config.toml
num_hidden_layers = 12
hidden_size = 256
num_attention_heads = 2
num_key_value_heads = 2
head_dim = 128
intermediate_size = 320
vocab_size = 2048
hidden_act = "swiglu"
norm = "rmsnorm"
norm_place = "pre"
norm_eps = 1e-05
positions = "rope"
rope_theta = 10000.0
rope_fraction = 1.0
qk_norm = false
attn_scale = 0.0884
bias = "none"
tie_word_embeddings = false
parallel_block = false
init = "uniform"
init_std_qkv = 0.0193
init_std_o = 0.00394
init_std_up = 0.0193
init_std_down = 0.00394
optimizer = "muon_variant"
learning_rate = 0.00626
lr_mult_o = 3.0
beta1 = 0.93
lr_head = 0.00436
max_grad_norm = 2.0
warmup_steps = 200
schedule = "wsd"
decay_fraction = 1.0
decay_shape = "linear"
final_lr_fraction = 0.05
batch_tokens = 16384
max_seq_len = 1024
doc_mask = false
train_tokens = 106000000
max_steps = 6470
dataset = "wikipedia_en"
Each number is 128 + 32 x the weight over its row's rms, rounded and kept within 0 to 255. Layers, rows and columns count from 0. Numbers have three digits each. The size before them is the row's rms in percent of the matrix's.

# layer 6 MLP up, 320x256, rms 0.0927, rows 185-293, columns 0-127
099:159112110127172122112109140136072135161144148154152098090179108131132176096124106184122165094149118109109164072104161198096172144120064106108100158143125166204146121097179140146147101166112138134120116131177196152140133136123194099086150112134168127067084112109107153111097172151061142138141179164148105095074130166117130149170137114132087148178150093121164073092108120126159151118095
097:146110182090117139148115118143106094176108085049141181167111079165115149098103102066162148121138121135102216103096128142103148102055156088082129120144112139157124149143122139086197132168124136174159148116175105111125163185175152148107081090136105122114100124102092093167092107157090101066068120099150118105111047102133135070231120086086137079160105143100147152150173153091142114092184
099:098062127105088143119114088106097177153181148113128119127102107142136134122158138102142177116192117169143069111097167136075059181154127141137132085107100199154089165134162149137170101127143112072151171151215138168177121108156104119172124083135188146132165172098136120186088130105143031109131176134080159073165140127185113076143121138137081138122136135165154095135101120081094108094114
102:112148138181068089079124098120136125089146178101076141166160115088117124135145152130175129127090131127173128133193111153146137118098101086176176125067093128130115180103142074152115152149114102118130098149200155170138124109090172102093099102120060174062189182120099142109099196092109131084137110097154066150150124144158099156098112198152133098149173102102122146148106122109110121122149
101:104178150136154113100098104179101108089125145120143163103212087138169085136106139113139141106137131193182138094112114146137210096110153124115101088127140145196125123059146138155146078178155059096191083151155117077138145158157186092159107156089150133103117119091119100115181070133122098152146146139081145161122093106117186164142124152102214161141069131133137094161096107098076073150165
101:175139072150104107123139112123123107134104065153077158149160191121176121108129101153123154187093106160102124113121120126118057105108089167099132197113177090117141204119119078108152129140129143171194145170145106140078172168140150199092073128084128076144122138115107139114187153126145146108097140124159175217141129149101136118096160108145120127122145162157135130137071130183144191120161
097:161091126057118088122044139136153159164126094091147181146100215135163163146174090123105152122123145103126107161050144098129118127131125093103166209069167117170093153121157079179135105124077111159162121167124184100111132152120147114111159149065128144091145149167086089152181105107145137157131113125172130129121086123147124113123085141206139148091100134114121156142132152136099205101030
096:159153101131133185222161138098076131102113130125113122104175158119123167091117073119159083186138063152147137096106088113141165067133117082102104159136131078059103101132091100156145142107133121102122085161149096132107099154119120131162146147163129141085139181159163101117124147161094128120166138136074140110092112126131210119145162119137060156097136106139131132062131120150191154116086
102:170154130088166109165082176148161093155143139077198138087130058088156153169102181064121162141105153140093082146131113156108128156106090107103108142064050146166085106079116131154101130062053092137167165121136124151105126108143106163117133171137075141073147169138115179124135136119122059126091116174112121115156176150119124117133105146124153147144170119132137133148072112153136098168080
102:087092134156207183117168103134167086092139128114136122168113132160064121151115097123154134131130136121103096128136126162083104124166184106083125104166116187115143182148115186116084124107109122104119122155153060105130185051139182174114117094081141095087125176103129139114104155212076133118134117096089089139166089073114170138158108146080131106094133083119107112147118122094091108051140
105:101199190169121164150168146168167099085171182138159119105173183113069106115176112136148158187144073116104129143130121112112120126111076106123094152209068165083192102119099134110063120174169094098157173125085160120148127131156125142116212118121167145124150196163092159141180140131148088115144091125135138140126154141082105147145152145105130166143147172131148102177095131131154107143109
104:124170133096136109148141113111121049112112122103154102177132050098133083149029074193102094138137101115169120126143122117106110148153123182141166072096097168137149103101134131160105150110170128137128081081090103123069170170100123117153126122139184157128117088067090164131099150147111125151140112101102147109095128106168155073127152080156201125145144055122138195119171140153174119091169
104:189139096144137112108077180162165120154112107091113130073141114145117181109126169098110155150140144137083040175117150136130147129189158122135128143179166148107146193125099112122112115144126150162109145107183137135168150115174187100142172129166112094114106185131129117160096125143142178126157182191045151179099119099185114189136123158114178098124123093159131171136173158142179100184095
096:136146102128127041095121148143123125159105120124156177116130145125143135151120090146095106145137204110111086150114182163145172155082117114121149118178105041120131107074150130099109118073074098155177049098054111165145159112135097105127134093159179145095131138199160133177120108161153085143156152118061135152071166110137060164119100131082162158157162128174133147059124159085140126160133
100:095129117156107092116120078159153184133138102171135204133112161143098172053098151162113187142136095163130176094060101144125137152191089211145128099108109111116136152173119147139147207145100099101132107084137164149084148135185102090143085094103070071099163104082116175101072087122158115165125121099106159108140082129117154093134078143160085128167120127128098164166143178073142146124119
099:180098139110142111154109150103127100113141158094099088109157147157102106119127155158164115117111178166145135103080137100142200124126132179150216135154101164174087096095080102154134147153088067110103156141149119092174125185153075139127174135134137129119128113186121110117177142106090197098187142109123145121163130190128189131170116131141146064074069134118101095064114146104119169116152
105:168133152149107170069064137111146174170148108119104101128093162099127156137081190081107077087098172209157129120166117140111104133146176119143133063145190156112130145123125088054159148110116150089112101194117096161101176074086127106135045166137145139196106152158110144068113161182077115089131162130137073112193149153145069167054096102111149142119162123133174098131125117120138210128112
099:121134169120133122159103155163128098099128062201086113140124106114129148188099119150199102102108133121085096120119120140124205159157093155130124057114114181136148132139111047119165151073124118114186172135163104130163142107125130160145163228163122114157158115123120070148110135151118113239127153163177082129135125156118116149097143091152125122140109125180099155125180062044125126188153
108:126173131159119090159110130134124147097166155140174122144152171159096088199090143126155137143080166122153110079125126149173128128142142141182170108112112117106093156088110158136177124199114176067164122058116187179084124194125155137098156190176057144071093155170117155121094136188012137132135076156155159138135173096109048131198152099104100157138176116058073114174123138169150143132100
099:053087100092154137178176168148103178115076160132120109143147153147104118116087119108199213111056132117155201134153080125098106141133138134149185108165098147100089138107092078151161131086115126085148133090147167069142125155155169138123099157200138126073135083070139145121074147086115055121092145033081137167117109178139082069115157077113120107097117137158110169135151095151148168127105
098:153109145134123093122147157080162102123047158099152137136096178143125081123139144126179142141140131136118142121144122101118109118139101151139179209077126089165163185183059192105043092113130120105152123145074092125143099138118092151134189129082194152118101197100138152094160170103096107130129120121154127154119150201095077142128151115163111184134177083203090126185068079115135142112144
097:084083171108166133109132139095178082089124190076128115139086117138122106089121137160135138113127118117166150067094170099197163158159131080119087097113096114084058101189114088180122122100159120125122145171130141095051131165143136160136129085163168102123111123170102139099118139163121094128173114114114161105046110052140139133084142145091193130118155114110167131139168102040088137181152
106:112106110110097104136084110119157152113157134092092135107152096180139086113142183103115182148109090137173125156136087107165087121134098123095173154138090174092153122159110174118113147224174186155215116137108161096210094172091140134172106120123113146085160187144120120155128162170154066096126078096125184124060144063144100108109163158153167111175167155108103093142140134135093138134200
098:106133135072104118130094072154098113108171151111108105118139114117145069162127162154129105130111123129141161123132144155126155147140066117128132105194127148120131159096136062127111037128145102183158158141148140063092087067147098128184151155143104092117097104072102166101086064117077088102137118141141147181101165099201049162085143173079163099153157168091120171150102186188096103141128
100:049147164148102108082106111169195191052106134125110172107199117192157151143141154099125184101160100114065144134135081137174180106103143096154120197171087161128075109142153143107134148136135171101130128099117131120129159092126120085158131165089110129126106097133142098164108107132123120126107052144131182174122145113115132134200177082143130143136112128101185124088068164120131110157098
099:114109166151134096136052138195116142140138166135150101093080173080131163177132129160086115096137114113124109124156101132092136113144087136131144128085153161102151103139174059102088175129155109123166060105104152137118121138114144123125096152121138173120149068160100118084157123165095192124150174127101162112146086076160166141099097145069079184152107183204156126180097092125068126117116
102:118155114120157106159108065124118125156077141157115132203090120092102092153115159110128118136105083132140147147149124122069099176145133085102113099071101177114158103153133143133161158140175141096092118106165115125169090155128080104158094162154100129087112154158092136169127116187101102181127154135082127095206144072118092137142136131112106061154168124060154120100127135160083119134104
104:114173205125118153078126109160045115182170102109127146098099081113129115131121106154195130121189122158129131147096132167139187086123111115086129094138125106068166164129126146112074148146155088096170122154144110107051156161123109140159093179086132144100159224089135131114134175151170155141123162169086154148126115189156112145158144128179160122133156114052141156115160084128147118104141
101:132144096119099155125075077098123161056149126161116143131088162100102120142168143097189139115132127073134123095035117044101131087167076136110135076169140120204107181137140126123111167094166116112188114092142092076203144129157113128181112116112157197107073053120122062104125110152182157148092161146141144137153145159147182115165133182103131145134118145124132124053107107153100166229100
104:129098166134044100087157215066104160122162157134072147136104152054114143129150130117144140089071110132148143110039117092154100145161147065122106119126116161109164168171103126148057151163155103165191115075074149171158177082099109136135086162112144139080131108202160160107102094165101113114135113151141111094105133153101085119098122146061138166144168198125098121179121138163136135123148
104:071166154198179144180123080174145115144122120157120147080141107049090113129111116129155152133139069135118157169093139122177169106129165119087142098152135138143109094109115113192079179177119155141114121121124137083145119142154138139157101159132153211124061082147088155096123140058103106158097179080158124146089142127117164104152106152200151133136176100135153124145180141128125114127065
096:094157129115147096143147160133172069129104132099176114097162102135147058097136115104132123159069144159104112100140110156077099131088179110116165146110118180136159150136121150132138108146170114121187197160141121087097162163121088153074099115113125115114133077144156067097117128059082152087089124130133119152129185124132090142140090044138116094116109116155083194125138159176186107140085
102:188104109063175162089135100114107145164152161102131111127130121108129148188125116138103121033159172156081146096111168103107187143177117129153097132083104123071094124114124172080128119099145130092189125152167109143181106090171085104135156143051107157107097103120184100077138120162131085162091178085105165086105113078125145121124127145170138177124148086079141106157089080146153113133076
102:059128110123151177135106174162143251142155120132133184164142185135095115095091115112118125104086104125135131135148114077158108143118088109086147135128033127112102164100177108170148164072074130117101107126125132126135071103145142114123122157095132133059142080161173161069094175111147167143120115115182122194176141184107157129095165074176117168131139153140144066133119114173110061109146
090:132123098124128130146100119148108162094064148094088160126080156093118105127175135084168156177160104129149108106175105142128109156107161112149098157193115161143145144102068131157189117102162127174091120144091158092189120125125112165087128107099093093131084128125130107131104152105098142121123133157039196111205172144161160160135150125102061115164131097132124070121135146153148148130125
099:126194151117100131148128123154088164150096077095176175140098122125085121146130084124160165185116088131130104151197134184133123111101153166105100130098169107168172127103163102069130085123144134097177154158121151134129129141130120135187127124124080098081153177123170152170127094075100096192209186103155115153086139134143100099159115084089187127131127179133134092125155132195094086163124
099:168169110137136121162114142191091087134210126151122189093177152072111150147115149061159121158176149139103117100134143080136141091151157171153082142078145186132171096140163092121132101107138146100128160203170090120111154142167142161105063049129110093120116071080167143096144075086131089168092122122124101108172157119116178113166143102146155185121130112122119146134173171122156078066157
102:114100106190088168120121068135134164100159145189074158071150101184116196195120169148199166114084135072141124150144109164113172141099102125074061145173146078171169168173187105182161119165121147115138129195095066134116124044138121106093104131107093123157094121123135116147116078113124154119123130078053130126113153085136167155145134188145175120074114172107078162113055067111128139155112
103:118170132159153123160169126080124164165089161144144132154097139115118132152131205120180171147116073100083118100065136160132090148101142122150142120042143135085143180120156139193124109109181169048103092128153079087125164091174127137147121179090176119059086097117167112146158151124155133192183170095153202149105144186128143148112110174109123069098098166131107119122095208151112073184108
097:147169178156116130105120150143128158089128149124115058149123179083115191094147138146160148137118119116108111085165135068176142091156072128187122092068173157153147121094092140121129068078139118142083133182110158105147111173046155119176166157071112125180112120101059125161048093148138118098117150131063065148175131157079148111190093162154171137142149136180129161133114111081148101157134
102:153112139089172149104099107131072115136130119113166088128113122152104103133138181115117149133204177109143117151170123159117081182168157135136154106140085122142133081143148115073056125115110120166126114170170077149098097145181076184120128070135135132154138140143186185100158137100118154110198103090127117183081112114095147081122109158146127103139130219119185175149137106135153065169166
098:164160122178153052167128123077155180154085169114146149149145119082133062136151126151120092121101123143130142135122144126157106086127056098119095076101161071058144086112086170121173111131134131125114095164154121154116081106121151095082166072139116136153134135097121058210097125140124230142140160066184102094058095122096072153121112088129112143114161130144139166164154123118051101134187
099:162153173149087104146079133096150155108113157091148129177153156110177069170099104193103078099089120096116128171146151121126169107113162138156165209143090171108209126123097141139123157166169177148153115125167075132155125091098118072088102102157090098109174115185136147117109134095085141145089145184161154120156090122090127183128103078088102091085140129149066114173127172136160113089154
098:194082124108163149129082091179117145130129129086138137089149088098095125138171113116122109077156191147161098077174108144082173130103130144154083124155160150156179109074109107123132170126139105130184189118095141154199172164134169124140163174072084165108128152110125170157148084153132157114129150092102155124132103201133071144126162177094099148101152122169074153153080162116063161149108
101:134057168181062132126178121139035175102215067090093114105163118091100175087149067192146125096138088082206055069110107147096118131147072097148083134154191137129186114095152122119158079114121115129150119145068143119152116141092138148119105126112109119133136180141131126146106090095123138133037111074130145119083171141165152137129144153119101149174179046102179132123152085094114140075160
097:085119122074139117131120108173142127155125078119173160074124126179104129124122158127159040081113063177141124141137115110119090091112133169079091139202226118095122183141115153112134164131075141118203088113162113130137123195114083082134085118167097117151120099058145150136122164141145183137163166113128179060105099117126082106143177101090142131100105094043126115080101181154091170091074
098:152134122135084106120065165111139143119128171117078070133122108129187179079131167159150119092118175128129150136131099137084192055119098122101133135167150115170155109143088097082169142072132108163213097145138199120184146128132158172129107145087115190092122147140144130178114167125140111097144148077099097109142144156070127137118064161147155112160051112084107160155118132147067138123100
099:098131140143164162120159139144114138106096080174103146146083137146097097124119074115060129052174084139130116132129082107168101199070181120193150113164128049118158119055110085135134099108135130162095158209114153108208126075097132166106091124114179093176115099096119100112149141080120150085160112135130133093114125090114090163139124154149158119116169087116133128102134077107136083107188
093:121107064173097112192161131137102165160128137149176147121128149133100163087091155113127124112134170166118147133190107158146076173140107132144178179139165171122182099142121166167170113075125152149124163097116148086118123146081145080067142133164085133090047098104143135093109154115167168119098122105091131109101125020133160140112163115140160089126189187142134130132153057166167103140140
100:189168116105103108113207102112147143083168085116117211130124151138167125094119158133146120142140132173137164095086192100077190173112115161135148095087124056193133120144085159118125117151136106085131166160092097165148111112133145140082158174049114117164171133133112099170124104152122171091155070133157077096212165114057125116147205126072050164088113157191100114127127099169157162110113
100:048118071050076133087100046080136138072146103140161101154116134140114140156128183136102124034104065108149120153145166114141156123143107146134108187122089130158149132174168160176111133107157142122137117112147110115124103131133100104118118096106154108127103144097117124145168153146103151126111108129197166067139156130143096143068088062139141165146083115097160161155178095096101181143098
101:136068160145190073127095132158183110169109127141166153134163206155180119125089090152140096119095080148098153169094105085168160087110158141153145144097117105144176038108151107150128149148202115117154121165161148115095120166057106101137139113153136148145165155144058152134095124076131142123031144082105132182183149129190137094164113138092094103127083185157153127138078186179115160110137
095:136139127086140143158158156084189087100169126198115091107115190199140153138100157086092175174099112067088110150183114154090167140172130129142148084132178136120122157164089162141135138100113179086123138151155115104151110197113138112066130149116109096132080171133158101100108144137119124096113147146090202114125101176090104150111178133101186102125116060127113103113171139133161126119119
098:146130146108104107142149145125080127095144158176135113104073104104142132173157136150133172048185196085107126116159115151089150101137170164126106123140098134171134167173081142158122109110092165157121112124104151143111089100143190083121159096048091121197113110124086140140057117150081133146100110173151150152156126087118141130109116100081157045094122116136158086137170113091220183164163
099:110158066126145091105141162101088056097129171077128107169152056140117139190075130113102111108120108089109142104093148159142196141116138085127117166152147102165149110135126101125134092069134173082106069164179125175094144132139176102111152174106143130076056147145114152075132171145126123184106109101114095133177068069150059154089178104075092103097107171121123185087139116107138128119133
100:166145129151121138165161162139174122182105143159113115113175106088151184119158096107131123101145121162192120157138143141158184061124090170063177146151089095153096122156130081161126126090127135184052156093143122114078105152095154092134132103046144194074119114186116094086135149172096091127097056090149149142168143121164139142123124097105090151098102145187144108114185160132125175107186
103:122131070222110066135082136130150156136132139209110151190163135137130052110139119118109155156136119122097129132142129112110103141108154128138111123183151123123125111107205114156143120107156049109090163073100118118155087068070141164159120117079166138100165150162147091078106091121122138079135172152130146161045150157188145114134183131159135092166061125158164145130128119104108121144117
104:104139126117150073090082170107075145113148134147077082042108138152131091146136100108140168106114061156091081176104097123152115136060166121183059175149133218128159141092141173128154116158145183094159099129143116138116114073112207116124135161148110134137112120167140159113164132096141129083072137128135125123152099129109080130097118115092120107141177150154092104133125175074126127082147
100:098153142131137148110165167123143113117152144146157117119092099173158152166164154135167087195148095114117160095113112141217123096111114125082137152139168109135103198102083130154136144120085108111134102043155124109168102155110147125113146084045132096182057154122093072085142123106107180177121160166171176075124148153149128106105129102141088104200125110153118156093155122161149135172125
103:116063162134145136119150092103134098111117109162083155131081171114211131182197107109108179091152099091146162143125120139163128101085174108122130107160128101158110122105154242192074175197113152093139134167105084144094057118098131121154118054169169171140118151165130142094107122112144142057094089113175081172139126134163176145123118110148151146123097133121123092135072149103103094088151
101:146103076115103111139098101138182106143152129170114156152102128132134095149075119130135118185129067066166061201149136171175093155060217105100116154088119136099080147155162176134113123172171144142140099160152106134101151209111165131161147152149180131137105110131107115072033087110149156126127101171111102172119143172183158089127163133098082139085155125167142170122070173114148101103086
101:135199116112151121120137102122094116129174163131109163161118120090092099111129161205135087144122124145151176084153163160135140178215118144169139087083146068168150082152157105163113087142123113096098111133093154169149098134189083155108136174135175099147108169159174149151100167105132112103145101201170121119164138146123101095144162110069159129157077103065094148139109117094197161115071
105:153169136109129108125130097102105062080058099176144163124140113122143137127133184068114130137164171109126120127164119126146105149095114102092164132092163136122106102152115123105140067151103146163178148177144114128192139162137128127123052192139094170147156087122108104106099070142087140121104103109134131150123118142119137122175191115170162171104142109148150130138120158140171115123157
104:133159126144158125171113100135185135104127107120131123143113125105090125075122107098122156163142146119098177131099071101091052093074165078156149183131175138137162140202086150158190128156129176134133126121125099127089120133098132120104136119128197142069085166111092144096163136127130136141119110082100101153164155137086125112171094126126105129121118181095157156157102119121170155166168
112:135057100075180113136150132139125072142143105102116139136139129152070096135159078114189071177132161175142150125170132130150112120114107140188042129092157239134131139166143149109096161149151052133125138148154110132155183174134131115175128152132085179145158155097131146126158156092084164096110112131113108126096155169099115093184080111139127097089209117151138089177133124141126161125110
101:128144111112088122071156120134097083063085168128130126105087073124121147096118175070132142132117164177095098135084123140133195160089136124165208079157121161171106099089171146063183147126202120141136136090072122141198125135171124141192133125083102116142124145111132170190154095127146176120161152115138071166151128099128139153096144059132093100086092156117134124141051105142169099107111
101:097136189074195164100154116184063109130078125148127155072204062152160093121145111135165094159134062148153136128078158138106109119181183108161127101128086125109119155128137194128125158122137096098092132143099138090093176161151156162072116151145079111095110149151132165050107139134130178124130071135126168083119094134108127171155128096117063161106137023134066165134154075169150078115114
104:154150135145130080114104179129141137066024159110115105120152139084178123122117165161142149129097129149090206108142101115124134174086154135149146132164105149124170068075154156153097124118105111148148184131126154151152115175132091098161088112122147163107167106140168173130137154125126119152146096049148108077088116085088106137072119085128128166138121157177096117169134091100139125064129
103:069143101160169140146076159151103184158151179102092091141132182083154121135210113047101143085149135089156184117109163138109113158089119075159169147085085148100146120133106150127164089141186147134102169145090166126135070154087148141094083136117161124137131145103144140095115152099123121124143071162147093106128096136133091112137132135199126218145170077107166120106117136089106138120179
095:177120101141120104148107190141125070138109058176136136112102148123118108093108118185107049164127115134171132103158157147150082126100113137165116126182142071106119137173064100094118140185163051143101064131152113203100158116142123163097139165145189106104173162099178070106175148142172169133177134137120058150140140106135143106136136161112161121116176132120121154111103152154100161095175
101:150088130160164079072139107188195106155126111139119149192074141128134150162183196165157124120155141135152134184072092155149124069137168114122139099138149134090133110160198126114115114115081116146123130162120162144159144099156159160097044107099135147095111098139099141135156083095156187118112139178063140129162121106107081119095196120178138128125123100141094113199134171117137114122123
106:120154096126161140106194171126101104054114088197158144099135122146126060099098142143158149120086126131181108123156151098074159133115086119145168133132151084095114192063110124087133115110103086138083153042132138156105110128152108110144123124148124137108117132093089142134160083161095048116150136155145159132095093119180127148190104074175106168159139193168107140136089114126130104116110
097:098065084160098112140113100188050087084066136084127086128125151133061130096083114094117088097131153106117156140117120168081121153133135157161124117142133084170133132187149089139137128140119095190072101142165131129139132066128102130109181132138132094115124143142200163058128108161114141128161130139145114144143177167135132155167138134070168091072202144108153198190138124109117094119133
100:143150150148120177153139119184137132158133115127134178132109117117072125116130158179092156165096134111052131157143111128068101150124166115146149136133114147138150168121137091122180126103144113085175140109083082110115106205148128141161088108193051113154153161142173146122097161125157166109124098181155124164112081138167174138140182150106129100063162161082103174183155099179151170109113
101:101114138103165099114102083156127130136100180109186099087125114091152119136107143171098111181145127145178112127118145110162138119064143123173083137148090175126152110152117120136133097108122126141134133092140124101195120176169153174167085120114181110154153170095155107167190147129146124104174112111199099103146095135143110104094123085130153182092128132216114155081082129133135094110103
107:177152104146147141102095082149171147116113083184129098096099125171133095155146148157099153124099130133114177126174188137099099099118112157079181068136130197053076144137067178125152059093117120181156118171122146143113118146156121071135103155107115136177081178113189122071098125107137187154109115124059144119129110101127160127130147149165042139151161090165139130075124124153147161107151
099:124100138118158144102144073160134133045130131144109090135169109123153105134160132107114158090121139188155057152162161114154171106212154187068159172172157153188112119118097058195106141142100160138103128160107134141117142123145129167198094145175181103123115091122132146147094130101165150120100122112152159173122087140108133125125136139073110103128137120138076148148133032102128209130101
099:193117135124131134173115150119096111142142116098086131182136100168146158187128146141094158154134166156151072127113058136110141062117120130104145120150107146120134135182070139131133208134101172153164087138065149073104097141084175139162109184146133140188164177161160105119111130133083176076116128059149136156157124075123156139150174106138113126172120129160138086106177085184186096110142
098:124233113120109085136065120160123133116087148124077106172196110138091115067148130102153187166127158132139160132131118091120129135132118131115119112122107130112103156081142115075092147089148170050177115174110141129141105112197139195120082183139132148113203096103191126091132151091078130107110150128109154116147097097097087126110116125088112136127128078134095130095140093122142126163199
096:141108096159116137148110133127135089106138138106119128152148175193170120057145148109123126146099140152131081068111136145090108157147106158135179147092126138128071132101169092130125123074126126147082151130073165126111112113098099159117104157153059162096074090102164137117066134129140138143139127140198088160132065140102131209116139181185131144159111072096133192137088160140172164096148
109:167209142124167122133156203135129094160170162072092152130091075057160098133136098163094135171117158164130157170107074170123181076118142096109141184143086145179088102167138136110158155050047141075149124101114132114098151170153120120151147143125099120111115163104175157075156135145153115118067096126116135157125117077154139126151094140159105128095079097144110155104120136123156141110148
101:136135093058115137107136125186153136059115111137114167133117142111129095163142148059120139077098132115097120125066102112147131109093085112066158116131128130119127089150179101164057126180102141135173130113114118132120192129151187096190155187141044071113074179124166130068144196102080121148123109071097064137143109188127139145122145105127079090129133091115179113119117121103086111168135
106:117172177111153126169085089054115165145097171079147127091145101134131140127105142102091166110209172110115047135096122129153141117097096121155143164143119143119152124155116122170114190204155077122144158109044110108123152152153160093088145148021104145133121028119169156102157107149090083166103133091111172095095123146115134162121086133121123147097178090167137115142113148163141121156051
096:125097115094155107127132121095184064110094140129091202131084169119140128158103074088102126123064157092121130141124144116129153190094172148131104136165130081123167117188175111147095145132129164094095142127130165134185161118122105090147175078144101178118096123178162103056111123131157110023142104146142085108103156101161082092053116159116106161084185129147181040163128124191117185139126
094:140214161103086146140074068118165170110138155122137174112099145114156143123125086191162142145107132104125144127178120124150201197081041123151138158109127112113068151138142121116146051154122099084128150071145095131171104120098118103134105139099116125139142128119106077150159122185101110088140150120136142192102122141143100106104128110111115212141124130124107099098130157098103131098086
110:129125141149133102102161059134143135174092148084117119115135090148124079106182115146155113072143155151131147154141087123138126152155123140104073127136230098116171122147130146110109128049090082094046094161145157104159155178103158131205163121135090082153085163163101135115131087135104115063133144188084157147136157028165101119124144105170171152130130130117044138131091119121105102106084
094:115107138091177086131062102094129133157105097167115139170159153153091149103134105115182089124087158160122164189084121191109051197082147193148099201124085114134194084106187114060135141140119177093161181196109155129115171152157143125104162149109164156112137075183076139088108084144164110118135086104075161106121122057146105116109103104090068070136152156128221148096168131173082081108139
098:126083138146150113139081142149079167104117132075069082202138114132145202172130089080116164146099139139153149147130063114130100160179114174120123065103172115115162141130078127054069112152143144186105137152121147154110159150165096094117121083115128130153182197112138112179137104137114149093174126119132069093138149174126124100157085139150093156117140129180133124177119153091159127190106
100:149094142130130154102151146067173136103136111118143142140098117141143179151165172131132128096202095165077092120135105130138152118117148128111141118168117114123108178143112123122157171145228149107207140120165065125087114129143105150129127100151196101126149116173123121113106136209146139094104098110129142161216178153095146157122127144161145108142133077143137138077161127105149099148163
099:132164113122090154128198084098146166174060117112123131100140105106131138118158134129117142088110084102115112149118163130148113182116119118063111109085227109184169146154096145089139132141144104134167112209152104173115103149088114098147157083133097113111102131126084164129148124142105187160125152189135136127153151151140076132181076131098125161106130141134122133122167087107092141165167
101:174118106160106165151114045115097054130108106156123173108134151149088174145117160153071129144135165104139102125106128146159123089156132160130158131124138088116168149153087177160102154180156146210123094151191144161166089191072094124100083145189148140070124122109090113138053145113152117186062089081083134194140118098175169152130121106131060089143164093078139125112112096158141147136122
097:145069158039157099077155149080162039130139168101150116134093139108105136121106144138066055125134173206067128151103139144102099169069125128156162095163086192109183090169119128163139077086153132132147142176087141117176165134141182155054111117087152084132128126176137134107145109143169137158118134168157136103173108157083062059093130117170101106115194149089157134088069072140149113129116
094:077135150170122148144117168174147129070122069196078062102193148123153084141160125076137134115114147089091183117133145153123112181133169177076090133094109197103158098095143168136190208148151166146152119146152142143155145157144166130187150155097123121124095115149109177089091145168106128138157075110107139139103155124130174098159174102127142182106170134178097110107114084152103147161127
105:148106128111117173155147069104112112131160174149146128109109102091063107115176183141133101212095118118144142072098148166159134130067127149086135099092188132091127184105156119168150150128100105125147125115115135144090136160178125162150160089162089198117146141114062127114145139083134135040100129147147117126134115130146105131110147134070149105059114107083183170096119099109093178080107
097:140096089122118079138095119130162139150169142155100105135176083157112073170127150137127089152112109105102172131108128133101123095101124093102165101110089209086121199146156137118153168085136104118122121121106109171148166141155077159129058106158103100113225162140120158138120103107169147117135179132090106129079172123137203130143127133092136143137155145144157114070125139121151155134149
098:132154091173101170160138131144141057101126173101073084067144187122154143190196163133162087151117118106122132118093139142076163169125158116157110116240102117130124165116136099107203109127159160115090100125130122140101127087145081175092152123148101088106167117080106126125122092156115146182129175127151156123151106127115115117120128108140128111120162070087148115096126148142117155108163
100:108140127108133111105113037056152110148124084167104102147150076057140125130106126128080116124104052114124149108125172129112166174149109173107144101106178165149110149120123082142070105160122159128088163085149116139101096099135166143138119199166058144125121096134132123106128134165161177120130116113123142095159132113151144127148101073100137181087169159165181064100121136081204069095144
100:138115166143080165085133063170144093164145156152196045098133148167146152068160133073116155136125096130132109138125144116100138044173106164165117187137178161144182152164135108129145159154128120092104113131204133155129174112100096138152118142154182052159129153137103159159152110133158159114122125111188079110133126090088090130126099159161114112152174126082124100115071176125143103164124
094:090128101178069094151141138080132083102100077063169113096122154082111121078120147151088171171087141146180217117094177061063091146094136157163135081157116091140096111123211142166134155159160125137154145135110084172095129123147147105120086132127122165124168134183139096122142154091163138135119065124133100080080093096110166144165160145178135105116123168152154096100141121075162162112130
097:104139120116128117095098197109176183102104154145099090076146209146096137188127133099135105141085121190143107118163101165139163120175097173126155077115097097127117074110138149158091137141140157165126084178142121131135131124084108116164176168181134146124123123126109111132144123068172148150104118070111149156089106145127100208119159127176096111098108092124167145115137107105069136128189
098:143169144114152123131125099116140217120203152142123108081129133169124189105156173147127053130146142073128111123062089148119148152129093109166174138134161077150083107174093109125158165160183125130141130156172070127137122144102098145155189140116213201110115143103151148120104117171119156214130135137180154195097156133104154140127172110107107151084156196156129116113156141143107137169115
104:070135132104188096169071179163134124124111106227116098122153083106108089155177068134159119145167087107126151099145144141137132170185138110104134090125093127123182159144186127106106150097117131102149148159147131145102082158120106143100142148137108175086122157118108153188157090133117165128086177129149140086153185189168163132130081105087073152143163174083095117169133122089109138079121
093:201105092103098160165106149077082169172097128201058119234126097126127138120146169139133130102176146144123114152137150133173115115122140124173190110145042125072092176154147136124145176162123120151125146091101092150164152197114110074103144135121218153154104129114113131105107167083176117146155079141154155168179131080171157178121129168121098123148126148117145066135199163151153109180166
100:156098090172131119169110145159110176114119067142111089192113148208081167171146169135152090156148119147143101144143167133114137056172144104098160097123119096102103124124170165091132168092142151125117089147113138138064114174117058132118103086149090169140148116107111151158129127151093074103122138095107140138114137184102157080097050067136203143106184076058118170133122119084178158134093
096:144130120103117086141107166137152104088148112120102169091081105145144174225169107141104116068169100103115049086102084140181149101112090135140057141130152180133096114181115113105150109126109199169111152077109137116097142075134169048068154166126169152166160108132086186120090118174148080142133112173122064192188122136111159143148120092111157099093160132140156153123151171090145120137102
094:136109167153135087119158057094166176119157113142090128118135109149134140155144120163136194135109166092135107186146083126033163106161151154108104143176138099141102128103127117157166101137150166172091138166129133122181130166159101096140070064162111165188145102125161145113081075110120085103150162143147125091143148106185136146105138142142127117175125069140171117165118188103166172179164
105:108073078152099155104105139099097124138134126122131111163182106157129094109070078110135128180084116144149111140184126134105091131178155120074156157149097145138093119104189106162118119179100125194124173114102207137162104126239131191128110155113095163130159145103102120134141176163099093124149152110078140120140142085123151124165113125148143141085163219105109160130118117113147135114125
105:101175155149177138147154098123178115120160104173120152130159134164136136157106199194184083100143154129136109119149161118110101121130157161133133074076132052115111118165097151175120124164162147164123151135159149181132173147152204193130103138087131152099151134120125158178108063134114094100107096134176150134117126164110121090071123134099110115153109100106139211172116142137137072153138
095:147168128157139104118114201165166114114116107163153139137140065133106102161103128041145153113116123143198103103154156094074133193123117101166169109126100120138143144150081107116142146064144146099179098095095152097117117176241134153087165107158100128070182151143094087146139141167140079075105130125144125140078125095139133125079144164153107160113100145142108092168082102145099212153119